Weights of a small transformer language model: 231M tokens, 3521 steps.
Each number is 500 + 25 x the weight over its row's rms, rounded and kept within 0 to 999. Layers, rows and columns count from 0. Numbers have three digits each. The size before them is the row's rms in percent of the matrix's.

# layer 4 MLP up, 1024x256, rms 0.0854, rows 903-1009, columns 192-255
103:547478513491482510499483545475539493514493484467529490473514501493498494507500483523529527467483486519497537542455533460531435469472498510504460542473537477472508483511527484532494520511521539
095:477482525511494507529486435482468517499457554558491467450508473532490498514534469464482535493512488494481460495432491520481513478527470482507518529484531467497534474515532502543473495479487520
095:525496488465526486523464497497544527521521518498510517443475526521487513503531550503511529491488468520475532489508498481537526574514509510496504513491523552507502520543498484506519527482544490
102:422505499523494490491545524483493493529529517523491495517470486523513505502477561524484488492504502487500543482518497494489490458503492531525500486475484525510483532497487531531509459525499503
085:535531531468499511510537531438553517551507419496477505494511505525442542545469504480479534536503508473532504475507493513536514497485512497541474485483505449501508509511478498491555514501495474
160:477494493562472501515499479530542497522512541536478525483506518511517520477516529522511440487463545463492526472471492459497503528483471535503499471498462435473488505478553496504500505504515511
109:521519525522516500449465505515534527521539514501541539535508486486480519508509508542529497470492558504535467511488533497509461482535503460510477536539481469478447532509509521488506510474480498
097:485485510557492512467531522505476505498539482556473457514492469520519557505495495523515480478518490497482492485521466505491501524525485495479550472480521476496566518490521499520490512518510470
096:500455532471489496521468523519500506508517488485491530475554489506531528495519531468514516517528494508488445505508481542513511481534506549526502516467500479546483498496512481551492501486507552
093:509502476498556496470520548480479554463475536504462521540476506522489518518477506503511516508487497527454496472483465499494487521498563475484513519511504514516537544496451513542476481545472515
096:446517484479525512543467477474524539532503488526497492495479473492502498478561514501506474510509481477488480505480486515484495521480516506487513504547489504491472476492513567485493500508491465
106:469458493500497481487472469507466467520515480470493495497523511466459458528498518512473529512487525502498530499501444527493469467472490481518475544536494515484515501495524537445518482534502528
102:452515502516490452503504463514498491503535522500518485530516530458461525497466554501509511503500548500541510522560517503482499503512486534522537477540505528498495497495530515489532524539491502
102:511477433511554524507452509462507457537483522494499493522543498516495480519544511465542518514503531500463476470521471480473509515544492506487513442508512446586523495504529521559480495467470496
112:506486492518471518496510499545480488508506513485474516530517466519508496504499479469455497537515509509533458513498484504501497513511450480472517534544515458476506493527531516487489578464496493
100:500536450503557487529495485519482461509545499476452474496530516478511493527503478525487502480471504489505486483570491517473520523502489499537494532550430470520528481503517512555522495519540459
102:473503515489510539462490514481526502529513505499470513497487482544474491471510501494448512490527507474475528545516470521534499462517500492527492491474497493522532545457470528492485522489466515
081:530522522478489497522514469547526494476471477526519522487535513465484516523504544558477499479519459479513486496526537470535495494469480556541512485544542504499501506510448511539507531511548463
099:520494471468534492546491515474490496546492484465479474511458509471504488495519479530498498492514502494546550505462529479485464458503485527534509544546470522495480490477501494463492520488463471
104:542509484537540529501485529471507535481522499492485544526521505495524494477461537550550526514514427432455469484460500492466481492460522561531454515503492499507492489454495513548445522477498494
101:483495453496542460517516465493448499515552545523494454500487511506460510532496510514496488542540507506488507496497504489498496513526487480522470497506507508503476504457497494514494464482545477
101:495540504550478497490455506453490546524540491560493480540483516497473513528477519535504497445504497544505477513478516517560519515453475499496491499513477507512504550473451537496504487532492520
100:497531568522510473502527519456504499457498510476493496510497492515495494481505474501516520467494536509538465493462491520483502494483528578524477474544535491493500518518501471529504511530520525
106:513444492505477490466503515501460450499506501523505516488524501552530483496449501522535502510466497506526466522527454514513520494477500518499518483508461469531512465527500519487470488502451511
102:513496489509510482516521478529494518463521477541468511527470511522545511494526481482538493497508450510493489549494492501545469531528464508483512524479480506519505508514492505533501524508490491
098:531539484500498434471494504517525508502501478481469467495561478502508530507534499499527504515483488473487474511478472581500492483499465508517496518454529530509468481495518507499500501514516492
104:487507493474503485454465505513455487511522482508541506524504510520552541457505522498511489481494481478529487517520474519485479502491507504475497506474480509482525535494493521539466550495464506
097:508525520449567506530474481531539505494488458459494516496500497492493506537520497507519470471504483500453491531528496470490541477513529468534514492478469489485488505518488531544523529502507456
106:534512567474491523505486503460540500499540521512536456565488502513443478528523569509512484501506464480466517509508484494507484506502453524496546521472466487465489495483530456472492495548517479
107:484534516495494477484541532468497497521496531491499500525527457542474486476512512528504518515486480522473487541544501472447497484490480502492510460501492477517488536479500480522548525526486500
098:523517515485525476520509472497462507532536502512462539471489514504471527502557511451443508518519494528507491523483508457521508483526465458512505531513463500520476481490510527477518509481480530
110:525511471493480508464508544471480495521485495492536535515494507496512454518537510507521476482482494531433474510441487477544492487541494515468480494495502475487494548479484468539449537528484508
099:478444540517503469466507523530478483441500499525510537545499500535517511476509547497494493494491459505515494523549499467574483499477506475502478462470467506455502486504495493489479479490503507
098:536530540508503494528537481481457532483503479473512526477511492486552514484486513513529543466505518537521536509531526532471524476510523514520479484544484504480489524533523520500526532498479494
101:504476453494518505508511476479496486452512478489490514519501515466489501515528485460474502499509516457473447497489437489535508473518430519501479516530504529450495531518478491469455477524492478
090:487491519507501514551494533445499508491497487486485510487506475504532517473515510448489477450498501545477487516498520486510483533464497474492497522503506534480465557522496534518524483505460474
107:487511485467530486518472497470504475520485479498503497511413508518484517470502483478516506493524466518464509506541493552449488475523509454553481533477489504510478529478495539504527509517508492
107:494479512426507493531508514509507506488479515493479516491505523518528544524486488494571529472491531511530484533542482486480514501510509467514505472550456476532522487512503471535513503503515495
099:521527510488526516554454498568500513495536534484495509485517497482466520516489492482476484530475519481499544517474494499475448496516516488514509498503487485474528513521523499507469547473483489
096:533470528515532489557532470472512482495477515540473446463499508502479497504495477466493494479480496494508524559512469500492469504513473488514500499545491501514503523514514517462484498530521476
102:512506476452554553478495534484502480496470510514513517484471493514491491584518511480506522509483518519483509474430469537503515508482477499512510521494468451504528481464514465533549492498492550
098:507513528523536511527537511506512541453520425481462457513452517541480451544535529473525514517488496492517517496506509449553490492495491493508477491576491505512476515544489513491505511499512497
100:451522513500517515493501553469476499481481533489446466496496499506511513525509493527504534457467495486489523484464484520489531537474455520470546510495509501515497554514537518509475483505534512
102:509509474514472507499487498477462483455532507519490496458456447485496492503524519473499475514518490535519476488495514525483459479500499512527452492527510488517484545539497512501520478486478533
097:483511457461506473518479469496483505441498496507493480523516507466494518535450484500498549513459533437489492521543497464510508474480483453446523524476468503496512495516478498503462462509483489
105:516453521552507503521493475549488508524520497482495541503480514522491500493497542544470561483469501479539484525516499538519508452502481512511503475478483519526496507510494533500535488535472507
104:513455484533527482567546484503537497500487486467512477507500498487528506521483474494537524506477484471480523463498500543523476527477477470494510509547535488519490472474498509474509485480480475
107:539530468556491431509565515535522458481456513520519512447524524519495525503542483519508493439559502497493509490484509486529517518473484510516508522504493518507528483483508486498460504483491484
108:539514519496505505509470463502499469504480494488488510531474502480488501530505490471533490499481475482536490526479521500496524499533466520508535473488504508487510500509496471493505525513477432
096:504485503508529481538508511479458495511475526528521482468512481519514481484538522500494512513470491527514517539503472510533487471536500531488507555504520485538489479547504525467502524515500488
099:528473475493496507514475485503523517499473511514485497497455494417498497535489538517520481448482462502461545510511498493536531508478434512476507488495484538543501477530473528477509516491451484
104:490441504492464530499465512538479534494520488498494540425496556527533470485509477515483505502532514510505509512501488485510517487510483506505478496480503477537501511437539448482499516506535497
093:507499525481527540520525496495487494471480515506491494537484517525506515504500544489490546533479509536505488504506494487534496529476513478536522508517532472501469517533526516507485508506548489
101:532489536515471497541451521543524485529511461479490518494493491471518524491537493487478491493535522508517532503474520503500493461460498480494531495526510472462469502499516531510463547518485482
099:494486516536519510501515482499527495529495441474511536484519496487511489520485460504497501513469516473462456531512572476483588440485510514469519515524492531524457485521492505521503514495510487
103:481515559501490521503492454479479542486528503476517510473457486515494497530500543445469466452468536454510483477520477520440491491527558488523471516511529526511516508486502541494467509489475457
105:498511525485512502508481489452527520471515509550507501516484503533471480515484513563528513494492486488481528479439539495553511504496506511545532537468498515468511520491479493485489492529494496
095:480459530512529493469546481500523461492518485515513506489504497508518479500474503484508494461510526526504531498521471517478518484474503522519495488459477520511511503502434485486500490543503482
094:437507513481519469529507460520528536485525499463504477503507504512491499483548524469552507534492478508483534503523507504551503498483489489504484499507519554518494476486464524496517550493527454
096:516483508532510481465479456561501515463483518552479529503488504500482496490556514479502530497552532492500513479459514504496534469484510522486490504508501499494515493531515520490499466531570519
090:514477489487505519478540480464568454436508505539479477492472466507536509548506511533493521483521473465502480546484510511476449532483484516511509482512488514532513538481493533458475499506442508
106:581483512540514496469472510524517521478522472529481495513518506476468469490522518504513507491495487487480514527511529496489491507497518502480571490506476521494501531492521523496471502511539495
104:546521453488482540502507495463480530517477490481465469510448516485477486534549499513556499525473500512485519518487510498472463456485509467471532511508528492493550540485512526522538544466515501
091:463510544492575532480494531469557485473515472504504494480490492509519512468513531479511495500489518525515541499556517505479540488499476525508493508537467504490502515469499512510481492451514512
106:480515500517522466547503454487459523499468539515470511519526479514505535484520500502513523508506504529464473474496480487483499501552546492464480503534530498514492480469479447518526501466518491
095:525507511532541509527501491467509520462529502500479524465526499488492473534492502506491460426476492485488523510497476519511516522531488518466516542432478501512477451548454534544469472490472506
111:472476516499499478452457433501491488489477539506511522499502539474533466507509515538466505555500508526529513513518489514502496474516491495489483467484504476523473525556516474466514481513494513
087:503494499496515464545440480502498449476539514474509498501526441473509471493513522538470503448523467504511511496512488499474492514527516535530484496555499500485522495534474471470526480503483501
092:526504517452515520492493544480475494496438494494542513535476518497509501472480514516495513520488531493451519506515517518494465512486496494479506503508494502465528480515509528520489465482518551
097:508485500532518544522500521519519494542502416507479513504470494509518528496492523472507511491480517469465512475540482517535493509464502517477519524522502463472500481500470559523499467476514500
103:505495483514489426537475495497464485511511513470554523473520426516531514545448442475552511515482526551501498515520457486484490530534492518545534484525494492514499489447444504506510493464508467
103:548445495502499493495450529449508489476492537504476466505540490536495512508494476515525492496458470523502507514480484505527511468481449491539531511482523499516505492474503480495473474495475499
099:493507506443506477492537497471486507476513547484534491480494530528480500510530502536517537490502500514484501522516490509527493460461492500505494527555533498499462470496502515509511519475565465
103:515506472509546509507470509506491483496526498510470495494471518478498514481524513461538491516520475530521520445523526468493506511500490519503477452508468460465498514476520511498526546528476566
106:496530463496511518497478537471501528480521519492485534483537521546522517558509502449525578516485481526522500505522460482478514504535473491547509540540525543534503486483512491499540527501502499
101:476510508518455498449487524499507503500522529521524499534506490526507439494473493521451489496509524495508510457553478480524484515475511499482474496517509503523510499492546444484499474462506536
093:486491442524518487514482519493474509530466498490493512481495481498508520513476530447492485497467537506541482495468463522495513496509501521511481482468479509523473481487486547428471489463524491
097:524495489514514468468504458491518472523514495509495469486517475504509477493495489531550528486466501457475476523543486467542517497527528497546538505525481502499503465470463519515475528477534514
091:501447492551506467504493488505506510500506488498465506433557541507495516562509538471501519478472523501509486524503478494463498476511505510508516504488524533501499506540506497547473506491473473
098:468501495513493457523516530455490508499496551482522515495522494476510499518487505500490528510520517524477525477481515497501504470534512473517489487519495507532484510489507474451491522490528505
099:522524516478512516498499484507487496464489500512529504490476476517518517516531521499507516503552508507522547500535519509556427466480579519490510484523499478545507505475480490475528516492493466
100:531493521494516471460511503507508510512502530502505516488480492500462479519517508491489488585527489491506528475467510504517473533473453489544479506518507512505534499489544530506526508475526545
107:484539463497488501538515499483511500442499520468486503506533474521524488513509455466520545510485510492523503488527432506531480539500471524507486523476439496531499502465520529537485485451459502
094:505539511461513522530502481463504477507544490499514500493482484480478498493493487512493457497513580430469479519469464541498530495543488513524509511477504534513501503438530433492439491437445512
102:548496494477528521486499452514492509480525522461490473437529507545480471497522478483487511520523501467505483524519492503478545488513479478492493503507531468508491455543540515486489505515506442
101:530523528520473515512521517453486498500532488496499514476498500506538556530526522487488541517524493484515543500481474528493526511513532514547525482471523474547511501480494484495502500443553522
100:516480484534530471526480517443444509475489512435498524529502540512503499502426555515490481482543462518479507502500478479488495449496552520492501534484486507511520517551502482492525480495510488
103:484477478514482500459489492529495498461501529494534497491513471541512515498487516501516495487530488511515535530528521478502534459540485504508499529496528487490510549488482493515531480500465480
090:492506504556505517478492495503501480480510522489525500504535488502457497511494473502550513475509486496499505527531452531510487506517534509481529487494496476476485502505473525457498481517544469
092:499532520483505543498487511478497535455561500472474513478497482491508533506504507508448516503501487489483552465460479483522528490499529522463520515536474469524538457480493470498446531527471525
101:520487500484507483553539493503466525497496531491530494529522536459503502501561504461489509542528504469471509510515452497447492502485525473534504503537449495548523499493475534499489515512492525
104:504494516513490503489468486488461559510490513488505483503509491528483514510506492474460549499508513535474522509477509502555501496459519471543476473520491501504492521536534496528497499487517477
102:481463503491511484551471513479518517490504558482506511511499486498473470460515510539510495459511515461502497473495507534489496501510458512516505507502524516490459521465521447522509503501498477
109:465476478494507473550549480505482455499477549530501533521483529483550516496544498527507492533515511500507498530504506497500486487506490477513491487451486507438485513529490521492480530491491480
082:464500535502495497523590536492520537489492465495494526529491490535490503519511522501497493532484515513514520506543491535511495494487503517491516497542475524441473500467492525563500488497534474
097:507535476517504484503462523539517513510529509506487507468508505492470456503459525475554513514490473510500504521488520505453448498508493491562508512491492474444494472467474526518505513494453471
097:468447508502503476480512484472497478475513514487496471486439511453517469535475502502521478495501534515498460508515549491513434543496484517537538468510524498539514503520455545481548553462473555
104:512462497504472467461525462459469540503498531503493548521518554501541564490494525548471490463499495509495493514530487504519500509526515533522532502482443501505474480481516508485469499455479444
101:524510509427498493477469490471502547507502476491523535534526511482505511482493530481509521482473482550487495506506504519505483464511505490497500507495508497454511488528507470485491474540483460
096:493558495459513479484502490513500548534497520518533515464486469496533529498545490518515496518460507540534476526516504484502481509521481532518496484487530507503512553469478467512489518504488517
099:491498452503499504511500507479478487494539513534520483493546536523517480497452510465504497486493497503515510531520456555494482490494502535536514535501460488487512558472520545495464485525505515
094:494528525487511503520521472507492519542507459504499533488508481538509507518535476517483517525445473511500462485473490465508464449514537482527484444553491497480512483528482506516532501442510496
103:485496538497504490479489464495492510464488532496451494491476495499480488485525448536537511484470495466490488494485529517492485528532477496515523497531470517466504503536479485511513495487507457
104:471481485503502525503516512495557519476503468536536460500494495502501498474479522479506533496479502520494480462520498523516519533496474525554509532517515473468520560524535477487485507533474497
104:489511489491572488481501480494485526477499503523526497550485533479475507514524477444515482491493471469480507478532518500526494488540499474484524524518501491506518546496517480499474507505507502
109:486494481521512520484511543538529505481581498535479510467504525517490509528479491473444499459490502536498556512501482512515485517541500460498512515507467501470496525493509462501486512492543471
099:503500509557479510519492510546541533488554518470510441505468467534469493461489489474517487498508441519542487511500441495501516492526519522493541528538510474511499496487504472507509533456507495
# layer 4 MLP down (transposed), 1024x256, rms 0.0692, rows 903-1009, columns 192-255
106:543477533476484552513504505506526493497493469478530501464478495461525497509503514484480506482449480499487540505479470525497461475527479475506475517524533527498524529472483456512541525520507462
097:476539530478463552475465531514541475507509499521508493454493506558534510495521548495466530471477528512516494481489480471499507556502473506488501511540459478486497499470503486473526503537474446
097:538487500498451521493506495506471449498469501507456471487501537476495508485502490499514472504497490524532481507483526488463482493508507534489479529475526501498499513524488510518474481528441509
109:491509506470455514495529511462505452426478475496525489495539496531527497493562554551533522534502549477483524502505503481505467493519455512451495508495495505510485498548506479451510524523472484
099:522518476533493491497500509503462494502518458504521472480468512466554519474452471512519466506480537522515435526512543455438510525468476523468485479520500497509484491477522485478532531500508504
095:434505478558511506501523487526513501535514547503493497493494490474515488485520509523499485493483554485526503476459532455506488508481493510503480483461485473484472477496555481492495517503513523
106:489525526492484499476502480485529484520472490540536496462501484511498523484537524531535538467479484506484530462490507499516482536499510456519495486505502483519543470486515448503476480494506486
100:469494483491488510510511462423536467505486509506457496484506487494526535513510475560483493468453489493519510482479529494472498486460487515489482489505531449497474511525472528531509487504465543
091:506477509505471503515534496474491494508468474524510511523496540507483506544509467505501513496469510489503520443506494528497463501531447552485528510525472505522423498485499529516485552499473527
101:535463545525480501471518495483494499500459482553547488557567510488461508470523465525538481493540510501519507496507527496511502503528535513529440524499486470487489470480493476468474519507475467
097:504460458487522531482497531487494545472507537491510479522526514539525490502452457480537443505498493460486487483472467485517523483495499535515517474476498501489509529498471505546493515490495481
106:485532529530557472504480518504493511485487514473473532535483513496454522480492503506482501504517516465452528499514482523441493495491527515539531538518498494517471553481504522452492501500510493
099:470517516503518469511474514493536503545534490459487503479518515528533522484519486474456522500455459515477477467493548510546485496477487502503502516490478530495500423490449477551519563520477507
109:483469547536518466492510488457530502505518480476509483525522498507494495544544540461493501511474442531512495511482441476464496491521485488472510503519495553514506527459502533515521521482531457
102:503484482493503501492494495464500482464493518461472465521553526488487489458531492499508502497494512513523469489543487515518470487520517502493489506508482532478479490483500503467512502507483457
094:533530527500517488501457513496474514471500460534495533448460461503473499535508527469475457481542497536535517460498510507546496512489523468513470517519546501476510506465498473482525480516490491
088:504456537492514530490524527545509522508488484535521454529544484507534470488534485460493463456493536518489509438512486502480509491498439470513474513502489542504461525486523456489509489468522472
088:486503437485484520538471481502490485514476481504472477510524460509480508486456492491469506505489524507484514471500497518499518482498479508510563489485469440483514493501510482461463460534495509
100:477460501550459498462516521490483467538465496528547465449470529470482530483519540525497535511538506526511482481477503538492463516565508520529479520523495481469479518527513509491455503471523504
110:480487483500500533513490483490498526454481508520531493514497468498514493490495494525571526474474547484495532481468516489480467459459451509525516497473482501497516561487518499479513500500489521
111:494477469493483477510507467495483498491490502522514542505506521469508475481498495544537509458507476510524499518512452488459512466543511501469497479503536497515487509467474518492533488505457504
094:507519477493486543512460515524523490512527513485460509502465544523524505493533451482554494517496510487483450469478463494459558495542483491533518485501490508489516458527549506512484491514497474
093:526494502503494510521482531444495513503467447509493503507489512474499512485496456515523513525506503468498477519520492509523514501497546510457510473492475518485505547457473541511537498524515546
107:476535484507501518525454483498468550499496490513479481522516514526485502470500541499500495559493494487530479528477502529480502500498544539460523466517525505489550498490511498536517547507511502
112:498494509529476509479502454518540487455510517517523480505504486512478475503513485484485484500486484533520487449467518529468506561472489562515515458532493491515539502538497500466481448519476492
090:538494483476535483485479513474525548543514504508516498496474462494516475500510511472506511540495538493509521492488504495518492501505513494526524482510515549484521494495481472501499494485526491
113:511508512534502494479475511533515498491478471467490508494498480502483533499503534477472514505483526514482436531494496494522490538440521524504467502525430494510504523474438538495499496496518477
106:496506512486455466481524465512505498517496494492517493495533492485496473508516527482503536540501544507484484471478489492534487485543517544530515530485472494527506492452500504519485483492501565
112:485507497523547470462508511519549540508485462528482476506530450478457457475535487475479501519483469465494503492477468490497518505495565528527488490498497468490500469503457498522503465518472528
108:530454504508520469500461509499515507485517534492537483504490463485524504490532519462522499521469536526533551514501469482442504512508515507522506456528464505504584473467497508461491481497520467
107:505521503527466515464498491509508511497525456491508550496538512459485525488482487493510524468485485529488469512543496453476510555497483526509531499495465503499511514490480502500547453476561489
111:509525529506514556501513523528477516465499484521531506509489488512483490441467514473510497487557539456515512478523475516551477488486528491516491440488473559485513466497485485498503511468511521
087:533493529477496520498523489506465521509524501490462539488460494508503504532497440468478526465493461505481491505488515517536437492514540489487476508525479532501486509485519515436504484478456466
096:490456479526511484468460517552485476500536449493479526519475491478491485513474499484544469529475479525466492464467494509474495500499508486525481485492482486502478516501524472484546499492515482
096:524511551475486470463522518486511446491502498490498519501511482453518530497467488489549471499496505501503501481511522493473462502505501488507515517513513485499508512471501475512501527476439499
085:525499493508492512465524547453512471489490514543528491506556501463465474533544496511485520472539473463501466496514509548490490477491523515501504465547498460526492533494453497525525476511496468
107:491488499478486465555516497456498553485484487500560487501485481517457529480461479531487477537523488500487515482538507469526503476513491511456460478503505487477511487482497501512502527449559499
108:488543496504499481515499535520511516517462458524441465512484496522481457472528490500559510504463488520474524486464469481487483539522520502533521472472474541520541513503459464500489472518522508
097:542471508537508524492539488479516484483484503467486487473489573490524495491498558510508583462536522518507513498522511533514476483463526507469504504516516519562475535478475530514499484511499431
098:520475477525519489486524490504546532517506493522510464565469487559473483491540553459496476458481472502484507460504502472491457523491518488490516456485472502499475471433484522500507467509483497
099:504524489530497504513516490471457470496495511542502510518486478481477497452498502480514505470476515498471495520516526512562491521507485500516485455487497504464456464463475510468476455461462431
105:481478459494486513494473476508467522490445446504462516457495517526487517518526497495490507515509475538528504480547497490509501552534517475457529487478502518515526521538547506507480518502537503
104:517471474519491487483527447542481491547505500505451482515475548494480547459511454476474523463446513530473447464540509528481467486515461486503482481535501464500532463455480483526480514486467466
096:455480453550538489498502518515471494498466520481493460480526536487465504512466521449476465553471473495473486474512486537498495512473525512503517469506481504481509481455510489512503491481482458
099:491500513488506497495520472505510495472460493511503511508535543479499465505502492553513518501510488540508479487510506494447497527495453497466542534500526511494489489510499525544507491485552507
106:492492490521474470521523484539476506538527521516508521525516544516495473474468498502505497451483547542515472537537487517437487545509485484540527466501523536523524490553479476516514511502544495
097:502515512460497514507480518464464466484510502483480515486509499481538477482485446539505496478533502466522485515500480492543546508476510440506463473477538454528522537467547486540504510508466519
092:503511550515493495530479540456504510520485471503488526508526496470518480496449508528470528515496519513502523483510503485515466526581493520460470519511546528505515511495509474511532518500521461
108:504465506502476485487550453525496499462483496496440493520530523527486490446516552493522522510493506507503466500494457482546473562482500523469503503483527485492521468478537494490524491472493500
100:483521466478499521490529508488506506531502476495512493483518491523463488425492434472504466566508480529517466497509525475454515485443513533516493529496515463480517487471476505492482487492543505
097:569461494505499446517520504493491494531496524501476492504511489482495523502522548523490470520500529509514480537537498539510517472474539507483495446508470540548516534537507539489482493486553502
108:519523498464493518483567443523476510475514498492515495504478486539480522509546502556532484539510526508520492543495485505433506502499482509485507490514504546502502450526454487483479505482475512
072:484491480537499551505507502485497490516527538483471481511517513521472500479516507497502517478470507504522530509459526468475482497524469475496474442500527548517555487464527478523475507518483521
098:519521468503531470487502534502473516489484508519513466423551475531499523520501473534528515464454522502516481487492521509485557450491520497513555509467521489548526516510497510543462475521519521
103:525506506477521479493471514471471510450506541524480520442451463495554513553485511487523490478493504536508493498518514495491509527517498500518491474508505512545498522566558508442503522480538504
108:492523509480489518489487493514543532513536450508464481460478517495487459487451466453508535510502509487458476516523506502503521538488464504521503500502483500484491519533510455481505505512529493
113:529524542498476490567525485474532515533538489505527476496508523513547462490474506494529494474516483512488542510520501484502507497500479502490515458482532475498528565508528537502521511508500510
094:497536542541516503513466499495477521481497489516491508467457512509504524523503504484495527506561486499474511535472471480503504507530473501475515509505496494511524487526460512492511521481471503
097:477505461475472460464509509455498452493509485534511540493504454471475528509493476548533528515505488501495473484476488508490524514550519515417487503507506549540499500528519491481526512514513502
093:497531450473518528488476514503508549491547464467513482513503478501479472482459476524483500487515529511470493482540525487525515507519473522454509527508478515465495492552534495529518530526479536
091:480542535523503515458507505495513531514523492510551515486522504567487482518491476449525488501524505552492493496488539508483522524463541540487515470484492490495447512472501500470504529502553476
104:459482488500479496524480480532482529495476480497468490498533523521496480520525546491526494520538489508498527495467566523521494455522520518498485501539449492542547479495512464513522463457487503
103:515507529503519478478520513473491514508460512537482522500481498501497551516519450550528449488501477523522497511502481497478525529497477473496463450473490451517531500497483451485512506457496519
092:472464521473452500487510482472476501527530485510516538474472500497498467500509497520483487529533492503516468508491503489514505474523502529489528479477473447528460510543509491473500507497488519
105:520483493532472521469498504496512533506477487458514491446496491510490474483480503483516489496474488541513454508493432475496506472528467488528510463456482508481464508495509481492493500487538547
092:476498509485493501490486537540477491489472431514498494495468484427556511535489495461514492517541508502479474485487539467471492503507517477503489503497503505469491541484491509474509464528524458
114:483483498500489450505500499531520546469482516477502463473510518488484506463504503435497512470500552529520493540508550522489513427482458489512507511527490515531549534486472470521527497549502476
091:509529522521537493442496462469480525521479462481502519524527516496518504496532514501514518502470466474483468509491510520523484471512525520482522500515501489468487502516444470510517484523460525
095:500477521486537520486503555509494497498532523508491512462477481502525496470503493502483502472488495490528508489497537531501524483506542556506507490497499480482518515489486508486482507510497467
095:490573458485550526473477487483468486517521479479497445464536543514543515445525504543464526490483463436506502491543482485467499466494540455520517486498480484510475517501499497494504469526537492
101:537493553498464488477495532520468483507495472453538499519521515471473493513487505482497546502467496517487481504458468494482491506496529548525506456470501489470475494487482472481540496483509511
114:482476485502479512496480528529487492536515465493466505482493489462487518525511491533488507506521516440489492466496518527511520504501494522483502493436511476464486509510490493474504493523509503
096:515507508485523481464478532497472498492481463501498473487483496463459543514524501483454472480470492511506493488534491450508511495484489512529526495482508464508538508470506517508539501460507526
112:477519465514510514533540487454455475506529506513504481530498515509502497497546465528541498508460510519521534456558511509496481516493500532485495516494482508508503477537527494491520499512522509
103:494519467522464545539453489513518498470510503471472505515503467466488510496469503517495530508487464532502525457480474502487471497543449488488542483517501495499482528521509529501453501493500511
095:562485517540501511487507490489472487483494488554524506499466507499535543502485463462521461506470556504513471499491497533508496496526462530470465506513498534505467482499449514536466533506458475
095:468443551485489492533446529513539431494517472489506491522506477516486501504500501507478551562477490494479471478524516500519510489510540479455443459533494496522518521484494540534516482492516496
100:500478500489517505556520481523512523516498516542497470483499517505539469508520486523492439488502468514548468453482504494424514494518471479543485494501500478469472506498466500502525535477482473
081:517485487507517530483498497491470537512491491497531493462551514452541499525483541462532536545504518496524504513545519464414495506519524516544498474494505508449495474461512502537549491463515517
105:503534544510470496466533523456487512488506467519538517495521525497483456472436512482530496508487487491500470533525484445511491540436514543541512498506457449501494556520499526444472476475520481
100:519502490502500529512477496464430507529499497519472491522535490460528486521497527496502484491513465542465501535511487494536469422500471514502463493503478489513519498477502525524480509515518524
120:517512486509501491495525484549488471479526534492476507501488484514496487475519458522475483529525502511460524481504534522518488463520527451483483524534491439521470531445485540541518519461500490
109:498504518481477480483544527456512495525537468427467504514537484488445490504478502504522503472494494502529558519481542511496500515471475495457458551492483495480489455474488513489476528516531489
100:531461540490532559462515510478543511485506505498480472511485468480482559491511475507497446543505505551491473513471511502504465508499482503516493500499537521519515443475492489546492479512510547
100:488505488479487496496509493503514455500531500512457514548524550487514514518455506485485529488514491527432516500438480515529477504508520534488501470512485508479523489490461501514519503504488458
103:468475459507530507504502526510509505518486445477454501464507498546510505521490497486482540509476491488542462489482464457490493511488510487483474512499472464469501511504495504524547521506514476
099:539508505444486478459475468501536478499488473516497526487559495504521503476501475500528465519506505492511522504530512529483499523493480539561524487468513481539530475501493476484529506473480477
103:523510489444451514492515521513486509493535519486493503500519522524491472504505481526522540495501524471482517440511475546513479507511485465522498495501488495568497467487489475487481491464535472
096:481507503501485465508528517456460516499456499514516523526512517491506547509534523527496518520511538497522523505500483464540442524505503509483522503474535500502486523498488506457511484521522513
110:543467527471482499476535518526500494531487486496495442516503477524461489512496496502513425472508515550509496469522490490443477507491461554519506483501512465526516545491503486523508475478547493
109:531511474522535513484508485494489524497461505463479495514480514529532489496488456506523487460472478484535476508499487489496496527482481494524493472504522502471460514500471491472513503504492539
114:495504478517496528499483504497518525561508502490527493506523517507451530499509482493537482493518527515521466499521436541499494514446472521475514494525447496499516510555437471448480541511513477
096:522483519493492501476507500519515456476483474472479486529501514490463506527522507485484494561464496507471463517490506478481434453494468479481475501489478520499507503474459443474526490486459463
116:512504503482479494475517538458491506534496515526501506475510479480479491504516529508522476479469494515508492473511493519503529517493487496516494543525472486549504544465452440513492502495498493
093:547506479514533507503449486521494473523512529496505483500546487487557502515487480469504502468498489522506504484467502490462502499500582468533480519518545488506529471509473469477478516464492528
100:477510522489493431503537535554548525506474485459526481491454513485512506519502469506511485504504517444537478489514496496511489505504501477500497523541527433507521523512502513502519568519542519
100:500543530499509452448532442502477486538511492534513491494472506476493510496489491527481499440525511495486492510485484510484475468525487494461534499480525530519550538516503519526516475491480510
100:476517517464515510497477496522505476506483488484477517516487519508476460519511491479497534517463502459461486511529481497483496454485471447500512480485502483472464508476431512545514486555487505
101:481480514496462501511504496451515515527461471488501509503515495548483491538491445521511427526482506506487466477460470504492482497525468503518519488521536530445488515495560537514514521479455493
097:501525511510477483472531458496486517491503516496491498551520462484469514493513516481501483469480507562473531483530565511524469506495528481484482503547474482526485481477513542481520475471504530
103:501548478515513477477528508511525518446532500519463483501481493526492521497556506516481521539471492531504499499491512502537507483486513500528494504485460489492488524487517558524497467522504503
090:488511459518485543502528526510502528507515461510530489527448489524496498546471470525466498556507532505476521515529547534497545513493477491508501491485500464512520519545450480512480472544453488
102:505505433486476475490499543556491493489453486459530463491484516507585469511504498512540474503524497537539506488511575528523507534515512502524494487536519485524507570502513503505497543477499504
095:490471496528476515445508484463493482479483507476560504456534508501500469501530514495472494467456518463522470466500473495489527487518535500497532524476501493540486506499506512501491456485512486
115:502536467485494496509508457498507484491519479468530484460502485507514517508523521543476504553507535488480498513477538494491512521514511506531489505468511506522503502472473530505523490511438458
116:483491515487540485519539516488467507524489495511503534512534463550489455525522483466422496472554472508481506515549491529532486542475488476479506522466528547462501482468485526524518490450527508
100:488457509488536428467502486546488510509444504499489460538467569474485486484476479480508489484502521464497500539481548546503512491510515494453485494492505517493511547485532495487511512478535502